From a checkpoint of a small transformer trained on Wikipedia: 6.97M parameters.
Each number is 50 + 12 x the weight over the matrix's rms, rounded and kept within 0 to 99. Layers, rows and columns count from 0.

# up: layer 11 MLP up, 640x160, rms 0.223, rows 357-438, columns 120-159
# down: layer 11 MLP down (transposed), 640x160, rms 0.217, rows 357-437, columns 120-159
up357:48 78 71 57 26 49 36 42 58 35 34 45 76 50 61 40 70 69 61 34 34 49 39 62 62 64 48 46 47 55 45 64 60 45 55 13 58 47 46 54
down357:44 54 40 64 33 52 44 47 31 31 61 67 39 67 47 56 52 22 51 42 50 49 50 34 48 51 47 41 60 42 39 45 41 71 18 50 40 64 67 48
up358:70 48 40 54 60 72 48 54 40 62 20 55 83 59 90 55 40 40 50 44 51 44 49 57 49 33 48 46 51 30 66 34 42 42 44 66 52 41 59 56
down358:42 60 45 40 64 33 57 41 33 48 39 63 41 60 52 53 63 17 50 49 61 37 78 55 41 39 45 53 64 38 33 66 73 51 35 45 83 53 57 39
up359:51 35 55 36 57 36 25 48 33 35 26 67 59 49 49 46 51 50 51 26 57 57 35 61 54 50 35 35 39 28 25 51 32 47 78 72 51 53 75 35
down359:31 74 46 51 49 84 43 42 63 58 69 53 49 53 34 73 43 43 45 56 50 47 50 59 31 64 50 39 54 54 62 42 49 67 39 53 38 53 46 56
up360:60 63 55 51 57 36 59 49 50 54 30 71 70 47 45 55 49 61 48 54 49 53 74 43 39 54 46 45 56 64 33 56 43 53 50 50 38 49 54 55
down360:40 30 56 40 51 58 50 49 55 44 56 32 63 62 36 50 50 49 54 52 36 50 23 61 70 42 65 66 43 51 58 43 53 61 62 39 63 46 49 24
up361:70 56 54 49 70 50 20 29 51 55 33 48 50 43 35 40 59 67 47 47 66 33 46 51 44 41 54 54 43 56 53 38 49 40 33 40 51 49 47 70
down361:35 24 69 81 36 39 45 54 47 35 43 48 42 54 48 75 54 34 48 41 55 40 71 56 59 66 66 75 59 63 47 46 37 34 43 28 59 61 59 39
up362:46 59 47 55 47 36 42 47 41 58 58 44 38 63 45 56 51 29 57 55 57 45 49 55 52 46 69 43 57 46 47 75 43 66 44 53 57 44 51 59
down362:56 44 69 48 34 36 58 58 48 59 49 47 35 34 31 47 61 65 19 40 54 42 46 39 33 61 29 57 37 58 44 29 59 57 30 46 53 43 34 46
up363:77 73 41 44 45 49 69 57 42 42 69 51 37 56 65 50 42 45 40 37 59 38 75 39 22 48 35 49 47 56 40 51 31 45 42 44 33 60 51 52
down363:52 47 35 65 56 52 62 42 61 32 55 59 38 39 55 79 52 52 58 45 43 59 67 38 47 58 48 43 52 53 42 29 30 50 35 47 46 54 53 38
up364:70 46 58 48 69 57 55 38 49 54 73 67 48 67 45 53 51 65 48 64 43 50 35 43 36 53 35 53 46 48 63 53 43 59 70 48 66 50 38 42
down364:30 73 42 49 30 49 51 58 47 45 28 55 58 44 53 45 53 56 40 53 53 64 48 61 54 55 69 57 48 47 64 60 55 44 42 44 56 42 58 56
up365:69 34 52 79 29 51 33 32 63 59 46 18 65 49 59 48 46 64 68 70 68 48 54 31 55 42 56 64 54 38 58 46 17 51 53 57 58 44 43 32
down365:54 48 38 23 46 27 31 66 55 53 48 76 57 57 72 43 38 53 61 46 38 28 40 33 36 49 60 58 28 70 69 69 35 42 40 37 29 36 59 46
up366:43 71 58 40 65 31 55 50 29 43 47 59 63 36 55 47 51 34 68 57 67 29 51 57 41 59 38 48 60 44 58 47 53 50 43 54 35 44 74 29
down366:39 45 43 48 63 56 42 52 60 57 43 34 50 54 50 56 44 83 43 31 32 74 48 43 51 55 47 38 47 46 42 37 55 51 59 51 53 49 30 58
up367:41 38 41 61 45 56 50 66 27 19 22 65 35 48 54 42 37 36 42 55 50 53 62 51 38 67 23 43 50 40 43 48 37 60 59 37 55 59 34 34
down367:60 65 38 35 42 37 46 36 62 76 54 34 47 59 38 43 58 60 54 44 48 50 36 64 57 43 53 58 50 52 43 47 64 40 57 58 38 42 34 56
up368:64 63 48 29 55 60 41 57 63 51 51 46 44 40 42 47 39 50 43 50 64 45 88 50 38 65 39 74 55 50 43 22 59 30 59 20 53 55 78 37
down368:42 54 41 46 45 29 49 40 35 39 43 39 54 43 51 43 50 61 44 61 54 47 37 44 53 63 50 27 58 57 50 42 68 67 61 47 27 51 19 62
up369:67 41 58 33 47 18 59 63 60 48 42 38 54 46 38 67 59 34 41 54 74 27 40 60 37 58 57 65 55 53 56 44 38 57 44 41 61 34 53 63
down369:36 69 38 43 44 62 53 52 48 28 32 40 30 59 68 26 61 52 71 47 20 31 37 44 63 58 54 66 45 46 60 59 72 25 27 55 38 40 54 39
up370:49 41 57 54 62 45 61 41 43 48 58 64 39 48 36 45 33 42 40 49 64 29 39 55 48 58 52 44 74 39 70 53 24 62 54 33 38 44 39 32
down370:50 49 58 43 49 37 48 59 48 66 50 29 57 58 53 69 65 43 44 39 53 53 59 40 42 39 49 44 22 54 28 67 41 54 38 65 48 64 52 63
up371:60 67 42 43 50 50 60 57 43 74 50 50 37 57 39 32 29 49 58 61 50 63 58 29 70 48 38 51 58 54 47 72 61 57 58 52 38 44 51 51
down371:46 40 55 69 54 62 64 49 62 30 43 40 60 34 16 79 60 48 45 60 60 56 37 52 42 50 46 48 64 47 45 43 38 50 54 58 36 54 51 45
up372:57 38 31 33 57 46 40 27 70 52 69 41 42 58 84 46 49 65 55 28 50 59 53 53 29 71 51 42 53 48 39 55 53 57 49 78 72 50 40 71
down372:69 40 32 48 54 47 63 64 54 43 26 52 53 55 56 55 45 63 67 66 56 50 57 45 35 32 31 63 45 56 47 48 40 47 46 40 60 59 63 61
up373:50 54 64 49 42 61 59 58 43 33 45 57 57 35 32 37 59 61 52 51 48 38 47 51 53 45 37 55 58 61 57 76 50 61 44 69 43 49 43 35
down373:49 40 44 43 37 52 53 74 32 31 48 58 50 28 48 48 36 44 62 27 62 44 29 56 57 76 53 60 67 58 52 53 41 57 62 68 65 49 53 39
up374:58 47 33 37 16 57 53 84 50 48 66 38 13 57 42 38 50 63 54 46 65 50 46 52 23 49 48 77 54 40 52 34 82 57 40 38 41 66 51 51
down374:47 25 40 62 54 35 49 44 60 53 63 52 68 46 36 40 55 57 62 44 47 46 47 41 72 57 25 54 44 53 57 53 50 55 60 55 49 52 35 57
up375:58 44 57 40 72 51 46 32 34 55 27 44 50 43 63 46 50 67 56 44 78 38 54 54 41 49 40 39 45 25 55 35 45 60 62 72 50 53 65 42
down375:11 53 50 30 37 35 31 43 40 62 52 34 48 49 45 64 36 39 41 66 54 47 43 77 37 65 35 81 78 42 45 54 60 46 26 55 57 33 70 41
up376:52 40 44 53 70 64 47 50 44 56 61 36 62 64 43 48 53 50 36 35 46 60 58 38 49 66 53 59 38 42 69 57 52 59 53 62 53 43 54 63
down376:57 51 58 52 30 33 43 46 81 59 53 62 52 38 47 63 55 47 54 63 47 65 42 47 51 50 49 51 52 60 34 62 68 44 56 53 67 68 47 38
up377:74 43 45 60 68 47 50 58 50 30 51 50 48 53 52 55 53 32 43 54 56 51 41 37 41 50 62 54 24 38 38 48 39 44 57 47 64 50 49 65
down377:48 49 56 49 49 62 53 42 61 63 59 66 55 47 31 57 54 38 44 32 44 30 63 45 41 53 34 55 63 56 50 40 46 53 58 43 50 38 53 42
up378:50 51 54 30 48 58 57 57 44 49 45 26 61 51 52 60 30 49 54 61 68 52 62 54 56 40 40 54 60 53 54 60 30 51 48 34 48 36 50 46
down378:42 58 35 52 71 31 49 53 35 45 50 80 47 63 65 36 54 57 23 39 38 35 29 56 74 45 73 68 41 27 60 45 52 51 53 47 57 53 47 43
up379:61 43 42 59 57 31 35 21 70 35 48 32 45 34 42 46 44 54 49 42 46 40 62 30 82 39 52 48 65 53 38 44 46 54 47 36 62 37 46 46
down379:61 53 68 54 46 73 63 65 38 69 51 61 39 50 79 44 51 54 54 46 36 65 24 55 32 43 58 38 44 62 41 68 37 42 44 68 36 49 33 53
up380:44 74 49 43 64 53 49 57 45 51 46 38 57 53 55 74 83 30 31 52 52 57 59 72 70 35 42 55 59 44 44 60 72 64 58 60 58 50 58 39
down380:64 25 44 43 25 51 46 44 44 42 55 57 35 49 37 35 23 69 60 62 62 48 53 60 26 56 75 40 39 50 70 54 34 42 50 41 48 48 51 70
up381:51 33 49 34 43 53 33 50 54 64 52 62 45 54 45 59 52 19 57 52 59 43 23 51 60 31 51 50 61 46 59 39 51 63 71 55 44 58 49 60
down381:37 52 33 62 60 37 36 50 55 34 54 22 39 54 29 40 40 58 67 70 49 65 54 62 33 73 50 56 58 40 39 47 43 51 50 59 52 74 54 52
up382:47 25 57 57 38 48 39 52 33 38 51 53 54 41 51 37 39 42 95 79 62 31 38 62 56 53 46 57 55 41 50 37 44 33 42 73 55 62 73 44
down382:49 52 54 60 36 52 50 50 67 72 44 40 66 48 52 51 44 55 32 35 51 69 47 28 31 50 54 42 49 60 56 62 78 62 68 43 53 37 37 60
up383:49 53 43 40 33 27 57 32 58 28 51 49 39 52 50 49 47 58 46 54 54 68 49 53 60 47 55 54 45 42 45 37 54 69 40 66 44 55 43 57
down383:52 34 59 62 53 52 57 59 57 53 62 50 55 56 61 61 61 43 44 64 39 39 33 53 50 47 56 37 61 51 46 50 52 40 49 78 60 42 54 33
up384:64 31 38 30 62 50 45 49 48 50 45 50 35 35 55 39 37 57 69 53 39 63 55 56 51 37 57 55 55 42 44 39 45 54 32 43 43 42 62 42
down384:50 61 41 74 56 43 54 64 47 37 58 34 68 45 40 65 59 52 50 50 45 58 60 49 29 61 40 58 45 51 60 59 49 56 57 46 51 55 45 38
up385:47 48 48 49 49 60 25 67 59 52 34 50 47 50 64 23 59 58 64 51 40 67 41 57 38 41 53 76 78 58 44 40 60 53 61 31 48 77 53 50
down385:52 62 51 56 41 60 49 40 60 35 46 63 52 19 20 35 70 63 69 51 62 33 43 50 40 55 41 41 35 25 33 39 51 52 67 53 54 51 33 63
up386:42 50 46 50 45 16 64 47 47 49 56 58 42 52 50 47 42 59 68 56 70 80 64 61 49 39 56 49 70 23 63 44 56 46 61 59 51 49 58 44
down386:09 23 59 37 59 33 80 64 32 73 29 84 26 52 63 58 57 54 80 48 84 62 64 59 39 60 68 34 83 57 54 45 54 38 65 39 68 51 20 37
up387:65 38 50 44 25 50 72 57 50 50 46 65 44 45 51 68 58 54 39 45 38 45 52 48 86 64 30 51 52 43 30 52 51 60 32 27 50 60 55 65
down387:56 61 35 75 40 47 28 54 56 31 39 43 44 49 48 45 54 33 47 47 55 57 59 40 37 56 56 45 51 52 43 57 42 53 54 42 29 41 71 38
up388:42 42 59 37 39 66 41 54 54 52 41 65 57 36 37 50 51 53 44 64 50 53 45 49 54 54 47 66 28 51 52 46 41 58 62 42 44 52 64 38
down388:68 70 45 71 42 55 55 39 49 40 57 44 59 45 71 45 59 29 56 23 53 49 54 51 35 43 45 41 63 63 39 54 60 35 40 58 44 41 41 36
up389:48 57 51 29 72 55 45 50 71 63 39 42 53 50 40 58 31 42 64 73 47 67 53 38 55 65 38 43 54 55 53 34 23 66 64 54 57 41 68 33
down389:55 38 45 48 37 33 60 48 56 39 38 64 38 54 54 49 52 25 60 10 40 53 57 45 47 42 61 60 48 46 53 44 70 48 74 52 56 53 65 70
up390:65 41 34 33 46 64 28 51 71 30 44 56 42 44 32 60 45 45 66 67 50 59 37 51 63 56 34 71 48 67 29 58 42 45 65 28 59 44 55 27
down390:26 53 67 70 40 39 62 59 47 54 67 52 50 35 31 63 65 49 40 57 42 44 64 44 39 60 46 57 55 26 57 64 52 63 37 54 49 46 44 76
up391:73 47 39 41 63 62 40 47 33 47 34 53 52 43 47 37 63 58 38 31 79 48 61 47 35 43 55 51 46 49 59 54 61 49 70 67 17 63 75 63
down391:42 45 34 37 57 34 73 61 52 59 58 35 54 70 52 52 58 46 56 38 55 57 46 56 58 42 59 42 56 55 25 67 49 49 35 37 40 67 47 47
up392:60 52 63 30 30 54 80 65 55 50 58 67 60 16 59 51 59 37 66 48 46 67 60 63 44 61 48 36 56 47 81 57 73 63 61 49 68 38 41 44
down392:51 48 48 79 51 49 37 40 59 47 68 44 51 76 46 58 31 58 34 53 48 36 35 42 60 50 50 73 55 46 41 40 50 20 27 42 49 55 51 57
up393:48 37 22 37 58 37 53 61 35 53 54 55 70 55 39 36 48 55 53 65 57 24 59 64 36 38 55 59 37 60 53 40 45 50 44 45 53 55 59 60
down393:36 48 57 53 38 41 44 43 51 45 35 47 47 44 47 55 40 61 59 58 50 55 67 56 73 60 58 38 63 40 52 68 53 59 70 56 57 44 61 56
up394:41 71 52 41 42 57 58 52 56 32 38 44 40 57 53 37 51 34 50 57 55 43 34 67 37 40 47 56 46 42 70 67 60 44 63 45 54 47 52 47
down394:48 37 18 63 41 41 49 48 53 29 61 47 36 46 31 36 48 67 55 55 44 51 43 42 61 53 58 59 56 72 59 38 42 52 54 65 32 57 36 47
up395:31 42 48 48 65 49 24 66 60 37 73 46 54 47 61 37 63 39 29 51 66 46 65 32 45 48 43 57 61 73 70 49 39 42 32 37 74 48 55 40
down395:55 60 50 64 61 71 45 73 43 58 65 30 30 56 57 49 52 51 32 46 38 62 64 52 83 62 51 52 61 28 45 60 54 56 51 44 55 45 44 58
up396:55 51 60 48 33 51 61 63 52 68 44 62 60 44 66 20 40 49 45 61 35 70 59 52 53 38 61 61 47 45 24 55 60 47 59 42 70 55 51 20
down396:44 60 46 46 60 67 50 46 53 31 43 47 55 63 48 77 57 47 35 59 64 52 47 46 45 64 33 34 47 51 64 56 55 67 45 40 38 43 55 52
up397:50 52 48 43 56 62 66 61 44 43 36 61 58 48 40 72 57 41 62 68 57 49 35 39 48 48 43 65 38 80 36 54 46 78 48 34 25 67 52 41
down397:57 48 57 47 54 59 63 37 45 45 59 39 57 46 28 46 44 54 55 44 47 36 75 59 40 47 59 58 64 21 51 58 48 40 73 74 58 45 43 60
up398:51 50 89 21 32 59 46 44 41 44 61 37 27 74 36 56 51 42 68 38 50 28 48 39 26 46 53 60 65 47 52 31 57 79 64 39 55 90 66 46
down398:16 18 85 00 74 59 33 58 56 44 97 24 38 57 18 50 76 59 60 31 72 30 78 59 12 30 53 51 55 34 58 26 65 67 87 59 34 89 70 48
up399:71 49 39 59 70 37 61 60 33 47 30 47 61 53 69 47 53 64 56 50 58 43 46 67 47 53 48 40 58 42 35 46 51 35 61 54 53 53 44 37
down399:48 40 37 51 42 80 35 31 45 38 74 43 46 53 56 54 52 57 55 47 47 54 52 43 70 41 55 64 53 18 41 53 46 42 46 50 43 29 71 45
up400:29 56 50 74 80 57 47 23 61 62 34 61 48 61 62 53 41 53 49 45 17 59 55 58 75 38 43 56 64 38 40 51 40 55 76 50 83 70 37 30
down400:57 42 38 42 46 48 69 60 54 23 49 32 54 74 47 50 37 37 50 36 53 32 36 45 49 46 34 45 50 68 58 40 52 38 25 52 62 48 45 56
up401:69 40 42 55 55 61 47 48 51 63 65 50 49 57 40 48 51 65 22 28 50 66 48 45 56 38 50 27 62 40 44 46 58 57 59 44 63 76 53 62
down401:27 61 41 42 51 39 36 48 52 44 61 47 67 64 60 47 44 58 54 64 52 40 61 32 40 53 39 70 53 44 50 66 49 45 52 43 46 35 40 64
up402:46 51 54 55 51 36 43 46 23 27 52 61 34 52 62 64 59 43 34 28 52 48 26 20 47 71 41 32 40 34 73 38 60 43 65 33 56 51 33 61
down402:35 48 40 44 41 66 70 63 77 43 42 17 50 48 51 49 72 66 29 46 17 14 46 56 71 44 53 53 77 59 61 42 51 86 39 73 47 42 32 43
up403:42 44 46 61 61 81 53 40 65 40 45 33 34 55 52 42 56 49 54 42 40 65 68 54 41 42 46 40 41 51 50 35 40 46 30 56 37 37 45 63
down403:58 50 49 50 39 35 33 54 56 54 46 48 50 53 56 50 52 64 50 35 54 33 59 61 40 53 51 70 46 66 44 36 60 38 71 43 77 52 42 40
up404:46 76 48 64 57 56 50 49 47 46 50 43 36 38 16 57 63 43 60 48 55 48 57 64 53 68 59 58 72 33 45 60 45 51 61 64 62 50 42 50
down404:66 18 49 46 50 63 39 46 52 49 56 53 58 67 42 54 46 47 47 57 46 71 66 30 56 57 69 54 41 52 52 59 56 52 49 41 33 38 30 42
up405:44 48 45 63 40 76 32 49 51 38 66 46 42 43 60 57 58 39 63 47 38 46 57 43 46 39 49 47 40 34 53 37 39 43 34 58 55 44 46 52
down405:50 49 57 48 39 46 63 67 64 58 57 22 65 49 44 63 39 53 44 54 45 48 33 35 58 52 26 35 34 52 38 46 51 66 56 45 29 28 60 74
up406:76 54 60 72 63 55 70 48 41 46 44 39 57 52 61 42 55 55 50 39 58 42 62 39 45 30 43 48 64 43 43 30 57 31 52 48 48 66 35 46
down406:32 54 50 39 36 56 50 53 51 75 46 53 22 56 40 54 47 33 43 68 67 56 61 37 32 67 30 52 67 49 47 44 26 71 72 40 35 46 40 32
up407:65 63 49 42 37 26 41 33 30 44 43 54 61 53 52 50 45 43 55 57 37 34 41 70 37 58 46 60 31 64 47 62 23 34 46 36 61 43 54 70
down407:75 57 16 40 51 52 50 58 62 43 44 26 26 56 52 32 76 29 44 40 34 51 76 25 48 60 50 33 31 46 55 52 63 54 44 47 34 42 72 59
up408:04 78 69 36 46 61 37 46 44 43 45 60 51 29 62 40 62 49 50 64 54 65 43 54 25 47 31 60 48 62 65 65 58 52 57 56 81 44 45 21
down408:48 62 14 52 63 36 63 51 46 31 65 69 40 71 26 57 58 62 59 55 71 44 60 41 54 44 48 52 48 67 42 49 48 54 38 59 47 87 47 41
up409:44 36 66 63 62 42 39 55 40 68 42 53 42 36 41 74 58 54 40 53 54 45 50 57 62 60 65 28 56 35 39 31 49 43 57 49 49 45 38 35
down409:55 40 51 61 58 60 30 45 45 33 41 51 55 69 53 43 64 45 56 65 34 50 51 54 39 45 52 60 49 69 58 47 52 65 32 46 50 48 67 55
up410:32 51 36 57 56 47 40 55 54 54 51 59 52 57 60 52 43 44 41 60 48 35 64 34 58 35 58 55 45 41 54 45 61 39 39 50 65 63 45 44
down410:40 49 48 62 55 64 65 52 58 75 27 26 44 67 74 24 45 33 49 66 56 46 77 34 68 62 70 32 52 54 49 46 42 40 50 92 42 54 48 60
up411:49 72 29 40 39 46 50 67 37 58 47 71 55 42 45 37 46 59 68 40 55 30 42 35 64 51 43 71 24 44 46 57 41 62 70 58 57 69 46 59
down411:58 49 71 57 52 27 61 56 49 49 41 60 71 69 66 36 68 37 45 46 34 45 41 37 55 41 42 64 57 48 31 43 50 43 51 44 64 51 31 39
up412:47 56 47 36 65 36 64 50 43 24 45 47 58 60 26 56 36 60 42 48 38 52 52 59 36 58 52 51 64 56 64 29 48 50 46 57 42 71 45 41
down412:46 55 56 71 50 44 54 54 58 74 57 51 47 43 71 57 71 45 57 66 51 39 58 42 62 31 53 51 50 45 35 68 40 70 58 51 54 33 54 68
up413:64 58 58 56 45 39 42 73 51 55 70 59 47 49 53 56 38 34 42 43 38 43 25 53 72 41 47 48 46 62 50 68 47 50 64 59 42 52 38 57
down413:49 51 59 48 56 54 51 71 46 56 50 51 46 45 55 60 44 60 38 58 59 31 47 37 63 48 32 22 39 47 56 47 54 36 55 37 52 49 42 54
up414:43 57 67 48 58 47 28 48 49 59 64 59 57 27 58 52 49 47 38 30 73 42 50 30 48 38 46 57 42 42 49 46 67 44 47 14 60 47 38 46
down414:55 76 54 65 76 45 88 52 22 67 57 58 53 53 32 58 59 28 44 35 47 45 47 51 41 57 44 46 57 52 57 38 37 52 51 55 50 58 51 56
up415:45 58 38 37 56 52 45 46 60 47 50 43 60 60 53 44 48 35 40 41 33 39 41 39 47 39 73 40 58 43 68 47 45 61 57 44 35 42 45 39
down415:36 60 33 55 56 59 59 36 31 58 49 52 23 58 43 41 44 23 63 43 40 54 94 57 52 52 47 34 42 59 46 44 40 73 59 53 67 53 54 44
up416:57 48 34 66 50 38 58 51 55 76 58 60 75 40 71 46 51 56 42 77 49 44 54 71 46 45 48 49 67 52 56 66 41 28 47 68 32 45 42 53
down416:32 52 61 43 45 53 43 38 63 30 62 40 45 48 25 55 47 30 50 12 57 54 56 49 51 51 49 58 27 58 39 32 50 58 44 25 63 52 53 43
up417:43 38 44 33 50 31 40 60 39 52 55 43 22 46 36 63 41 78 49 33 61 64 42 28 42 50 54 64 70 55 45 50 50 67 44 52 44 52 55 44
down417:46 57 35 57 54 53 47 46 42 40 37 59 34 26 63 65 42 52 45 29 43 52 45 52 54 50 60 38 51 43 48 88 47 73 27 48 20 51 42 70
up418:46 53 49 35 37 53 57 49 33 66 64 58 44 50 44 42 59 72 47 37 48 51 36 67 49 55 45 58 27 52 60 48 45 58 56 44 45 49 69 54
down418:49 51 28 47 45 55 54 38 62 39 42 29 36 44 58 60 48 39 47 48 56 50 56 46 64 44 51 45 61 57 60 53 40 48 39 77 57 50 41 61
up419:34 72 26 57 44 29 50 57 41 50 53 55 46 54 43 35 36 26 44 37 66 57 76 68 67 44 32 41 32 43 35 61 66 54 65 63 51 84 60 42
down419:69 66 82 34 61 37 63 47 70 57 41 40 46 50 62 57 60 42 65 59 35 43 24 61 54 45 59 48 52 65 74 47 57 51 40 58 37 23 46 62
up420:60 47 58 57 53 70 76 59 51 52 64 47 77 65 43 58 50 43 34 35 43 39 63 37 51 26 35 63 67 47 66 69 58 65 48 33 53 54 48 54
down420:56 52 53 39 51 39 44 51 61 24 58 51 33 39 57 39 54 21 59 61 58 62 19 66 32 66 58 34 45 52 38 33 36 55 63 69 36 50 55 75
up421:59 54 64 62 42 55 39 61 55 48 37 73 67 55 57 51 46 71 36 50 54 51 77 34 64 59 62 67 49 49 36 44 64 37 42 41 61 62 53 36
down421:42 48 35 66 48 45 62 77 59 49 60 33 28 39 38 69 28 70 55 48 59 39 47 58 46 25 65 46 39 55 61 42 50 36 32 59 74 66 44 52
up422:67 40 48 51 44 38 40 51 35 25 72 43 62 65 57 57 40 36 54 44 40 54 48 49 63 42 69 56 66 34 42 46 42 46 46 73 62 49 41 41
down422:49 40 39 63 47 49 34 49 75 47 34 63 47 45 63 60 58 22 56 57 56 58 60 43 45 57 51 49 45 69 26 54 48 38 39 44 40 70 58 43
up423:40 68 52 39 56 37 38 52 49 44 53 59 56 48 51 60 33 70 45 35 54 57 21 62 34 36 35 54 36 62 70 51 42 48 53 58 64 49 47 52
down423:67 60 53 57 87 38 34 70 33 62 70 56 40 44 94 63 46 65 63 49 41 65 51 70 57 58 51 33 44 66 42 64 30 62 51 37 59 51 71 40
up424:60 37 47 42 37 42 44 46 50 45 59 39 29 34 41 30 38 36 42 47 55 65 42 47 56 55 47 68 53 29 58 60 38 45 60 33 42 48 54 46
down424:39 47 42 45 64 52 47 68 67 71 32 62 60 32 35 57 65 51 58 51 43 52 36 53 55 34 40 66 41 56 46 29 45 40 48 78 41 63 42 56
up425:36 57 36 38 34 35 42 35 37 53 60 40 47 61 54 39 54 42 56 38 48 50 36 64 50 45 50 34 47 32 26 61 67 53 54 54 54 40 38 39
down425:58 66 49 52 46 63 47 44 53 55 38 43 59 64 53 59 53 68 51 68 64 51 64 53 43 55 42 43 53 57 61 42 52 67 54 48 47 61 61 36
up426:60 68 52 52 61 41 64 63 45 49 64 57 66 17 53 57 34 36 61 44 42 40 39 59 52 74 57 57 53 41 59 49 44 62 41 64 61 53 42 34
down426:47 54 46 51 36 56 36 20 56 44 33 37 70 60 44 60 43 52 44 50 52 50 35 49 36 43 77 50 40 44 60 55 54 47 60 39 56 48 56 54
up427:57 61 40 51 38 64 45 40 45 61 36 41 53 57 40 34 65 50 47 54 58 67 55 57 50 41 43 55 46 34 51 49 58 42 59 51 47 57 45 58
down427:56 54 49 56 68 40 57 50 60 39 35 46 54 48 53 48 35 48 32 66 32 54 58 53 50 60 50 53 28 38 42 32 49 62 38 51 60 55 51 48
up428:62 61 44 52 60 57 54 50 47 35 53 61 71 43 50 49 58 56 50 51 60 48 47 36 43 45 29 60 62 42 66 69 61 63 59 57 74 43 47 54
down428:35 43 63 54 36 35 62 61 51 67 52 43 32 59 34 41 48 60 50 39 49 52 57 48 50 51 58 41 47 66 33 44 24 54 39 45 50 51 52 47
up429:56 50 62 54 61 60 52 73 55 45 58 30 47 52 50 69 45 43 46 51 49 57 43 50 51 76 53 65 30 40 61 55 35 51 48 51 56 37 49 59
down429:49 43 52 57 52 58 58 39 54 38 41 69 43 52 48 59 44 51 46 49 42 62 57 54 52 29 34 60 68 50 20 42 61 57 85 61 52 62 58 44
up430:48 60 52 62 27 64 83 48 42 40 61 31 53 62 43 46 45 71 83 67 46 53 46 58 43 77 51 31 50 42 57 76 47 63 72 49 41 56 53 28
down430:66 56 55 41 65 33 35 45 60 48 41 57 32 39 46 39 59 34 32 37 23 37 59 31 60 37 50 57 40 52 57 33 50 44 31 69 51 50 67 67
up431:43 59 54 59 62 34 55 65 57 26 47 49 37 56 45 49 50 30 47 45 33 47 42 52 27 64 41 54 46 18 19 30 46 48 64 57 57 54 52 60
down431:82 44 39 55 48 47 68 67 51 65 52 68 50 68 63 09 55 45 42 61 33 27 50 66 70 65 32 48 50 32 37 52 47 60 32 66 74 60 52 48
up432:58 36 70 33 61 44 51 75 48 59 50 75 35 55 63 58 59 62 28 63 39 52 78 52 61 57 36 40 53 55 60 45 44 62 56 48 39 47 70 51
down432:41 50 49 32 31 43 61 49 44 48 52 27 53 43 35 39 36 42 49 38 55 45 15 46 57 33 42 50 51 41 49 61 46 46 39 48 59 52 55 49
up433:48 50 63 56 40 53 42 62 51 43 35 43 49 42 53 61 47 43 65 57 39 48 47 38 55 47 54 48 49 50 59 36 50 72 45 55 59 62 66 25
down433:46 57 39 28 32 62 54 35 49 34 74 71 33 46 25 24 35 68 26 59 53 57 64 47 44 39 53 58 40 50 57 37 45 43 20 50 49 50 67 63
up434:65 35 60 55 44 56 43 27 50 53 47 58 55 62 37 51 51 35 52 66 60 52 41 37 51 47 42 44 37 56 26 42 41 66 78 46 32 64 47 47
down434:23 51 37 64 57 44 36 34 28 70 49 58 59 62 65 43 58 56 27 59 56 42 56 48 49 45 54 59 59 50 69 37 48 59 30 46 63 53 67 68
up435:43 65 43 53 47 67 57 56 43 51 55 47 49 51 39 65 55 06 57 46 63 35 61 62 42 63 45 38 50 74 47 60 61 28 64 53 33 67 31 68
down435:51 34 55 34 50 40 47 27 46 41 31 65 29 29 21 42 47 61 27 58 41 42 32 40 77 40 68 33 42 57 54 49 54 58 40 47 79 41 43 45
up436:45 51 52 45 47 51 33 53 36 28 63 54 54 59 59 72 73 37 43 51 60 41 51 41 61 52 58 53 82 43 22 58 57 53 73 55 43 44 50 63
down436:64 58 62 51 59 46 76 52 47 64 49 64 43 51 41 61 55 55 67 40 52 54 49 36 41 42 46 55 34 64 61 35 58 54 54 42 35 64 40 47
up437:40 65 43 35 34 46 58 50 53 40 53 75 63 59 49 27 17 46 45 40 50 42 36 40 50 54 33 52 46 69 50 39 58 46 49 50 55 32 64 60
down437:19 44 52 50 45 62 43 48 51 56 51 60 42 57 64 32 60 69 46 35 59 68 36 65 18 56 48 52 64 48 35 20 36 59 63 70 44 12 37 50
up438:48 45 66 30 60 49 61 54 62 55 49 59 53 38 65 59 45 50 41 48 38 43 63 30 58 61 44 50 67 40 59 59 67 61 46 42 61 45 52 37